config.yaml
norm: "layernorm"
qk_norm: false
decay_fraction: 0.786
dataset: "wikipedia_en"
Each number is 50 + 15 x the weight over its row's rms, rounded and kept within 0 to 99. Layers, rows and columns count from 0. The size before them is the row's rms in percent of the matrix's.

# layer 10 attention output, 224x224, rms 0.143, rows 125-136, columns 112-223
104:57 30 31 51 37 93 50 75 89 93 40 47 61 31 46 55 41 71 43 43 56 41 31 21 66 41 32 14 33 39 59 56 69 74 58 24 43 61 56 62 48 51 37 74 44 29 23 59 34 52 28 46 63 45 28 45 53 48 59 50 52 37 55 69 26 61 36 33 59 66 51 37 51 39 54 34 50 48 71 55 57 57 33 42 44 51 38 52 53 35 46 41 46 55 70 66 46 38 46 55 79 27 55 71 79 41 57 70 48 56 66 65
102:30 48 58 15 82 84 39 29 29 47 88 54 62 73 46 32 65 55 49 73 36 59 40 45 53 70 45 70 33 46 42 32 19 22 37 22 41 53 37 66 46 53 57 24 68 50 89 35 53 42 35 59 51 25 57 65 63 64 28 59 40 53 46 54 72 56 42 38 30 56 32 45 52 37 34 34 55 59 45 39 42 32 56 45 49 55 64 45 30 57 59 50 38 74 62 39 77 57 36 66 70 51 54 73 37 50 73 76 40 64 27 51
097:48 66 92 53 55 70 55 34 42 67 28 55 51 66 32 72 30 57 50 54 51 49 57 25 66 56 41 78 71 58 37 60 55 31 53 51 15 66 48 42 51 44 38 50 61 40 63 48 33 36 62 42 49 51 52 55 63 81 42 37 59 39 62 58 72 36 56 42 48 75 37 38 46 51 60 44 48 50 31 65 59 78 33 63 47 23 50 55 41 31 64 47 53 67 37 49 38 50 28 42 28 72 43 39 51 10 37 58 59 38 65 72
100:57 32 81 38 48 15 55 62 08 73 99 75 61 30 47 60 60 50 83 44 55 41 61 34 62 40 35 32 51 21 73 34 62 60 57 67 38 54 34 48 25 64 67 41 63 82 33 42 66 59 54 25 46 60 33 58 48 38 48 53 56 30 36 51 40 70 66 47 43 48 60 27 57 55 51 52 49 45 63 55 47 45 49 63 40 50 36 59 55 60 38 55 30 58 40 41 52 50 51 39 63 28 62 24 50 44 57 50 69 32 45 48
092:28 52 46 40 94 54 46 44 55 51 32 26 61 42 44 19 61 39 66 88 55 47 41 44 79 46 57 52 44 51 32 65 35 48 33 50 71 40 49 68 35 49 58 06 25 53 33 70 43 38 47 60 51 49 50 52 41 24 56 37 46 66 45 41 62 81 73 68 63 66 47 67 28 48 52 47 72 61 49 63 45 24 52 73 46 40 35 40 45 64 66 43 47 61 36 53 25 35 59 52 53 46 38 52 26 30 48 48 50 24 46 81
105:51 52 48 60 40 31 99 63 46 53 41 47 51 28 33 49 27 42 48 55 82 63 56 75 27 55 36 68 43 28 64 57 37 46 50 57 42 54 44 42 43 50 48 59 40 55 54 25 43 76 40 43 37 47 71 64 29 23 66 58 42 46 51 69 65 15 48 26 57 64 46 36 53 51 46 49 55 66 70 37 64 57 47 34 42 55 56 68 45 46 57 32 50 39 49 25 38 36 80 40 52 44 45 69 28 59 29 56 55 41 47 40
087:20 23 24 66 56 31 22 35 77 38 70 33 32 65 43 50 28 49 30 50 39 57 44 61 48 67 61 61 36 51 57 77 47 63 60 33 57 56 62 74 55 58 47 40 28 62 29 64 74 59 55 57 79 20 65 82 43 57 46 57 30 47 62 46 45 38 46 46 55 62 44 52 48 53 63 37 11 44 59 49 49 32 49 50 47 43 55 49 36 52 50 79 27 12 19 36 66 51 63 34 49 56 36 40 39 56 31 52 43 49 65 46
097:54 39 49 31 41 26 62 15 51 67 39 37 46 47 30 62 48 50 71 57 42 50 44 37 60 45 75 41 77 71 62 69 33 47 61 62 36 69 63 69 37 67 38 52 54 51 84 54 43 29 70 36 56 44 65 56 52 47 48 49 51 57 73 55 53 50 64 59 69 55 21 58 58 46 44 44 46 47 57 65 56 41 59 36 56 38 44 55 46 31 40 61 55 65 46 56 33 60 66 54 38 78 45 51 39 36 19 42 28 55 64 62
106:64 38 49 48 73 68 41 18 46 52 67 59 18 61 18 65 49 40 65 66 44 38 68 40 46 55 88 45 58 50 65 51 54 50 39 61 55 53 40 42 22 43 42 38 52 55 81 86 60 51 44 28 53 55 57 38 40 37 53 61 66 36 55 55 54 34 64 45 59 53 63 37 60 57 59 57 31 39 61 34 57 18 59 82 65 55 38 65 57 69 46 72 51 34 41 93 30 66 45 61 64 44 75 58 45 60 46 42 91 39 57 52
098:84 47 68 74 41 86 47 59 14 30 39 58 59 45 70 37 51 26 45 56 45 47 69 65 61 33 58 34 49 62 51 59 50 17 36 46 54 26 66 22 65 46 55 53 71 39 61 60 61 50 62 65 53 52 58 65 19 48 49 71 38 20 76 57 41 42 65 79 81 62 59 67 57 54 52 55 62 62 18 60 72 45 55 65 51 54 41 47 38 37 54 65 62 55 55 54 46 57 24 61 51 61 56 44 35 60 48 68 66 55 61 44
112:49 50 48 60 56 51 42 61 39 52 69 07 15 36 62 91 79 43 30 54 32 63 50 45 70 50 99 45 63 53 48 47 51 46 49 57 76 25 49 58 48 23 54 49 79 61 52 30 43 38 29 49 34 37 51 39 68 44 83 77 51 39 67 49 60 56 44 43 45 53 32 48 52 44 57 79 49 64 38 73 40 48 53 57 53 53 42 68 41 43 58 76 43 30 70 45 28 72 29 32 53 47 39 47 56 38 30 25 71 49 46 60
109:69 21 21 24 75 62 99 37 37 67 80 83 42 27 52 67 42 70 44 37 50 46 58 46 67 54 53 33 57 47 86 24 57 31 45 55 44 45 53 37 48 45 62 61 45 36 59 55 65 42 47 53 61 28 72 45 55 50 29 52 53 55 31 63 44 45 48 46 45 60 43 36 42 34 37 66 68 50 53 49 65 40 44 56 39 56 24 31 37 45 64 65 60 44 38 56 49 70 35 40 53 58 51 48 47 60 59 46 48 63 54 45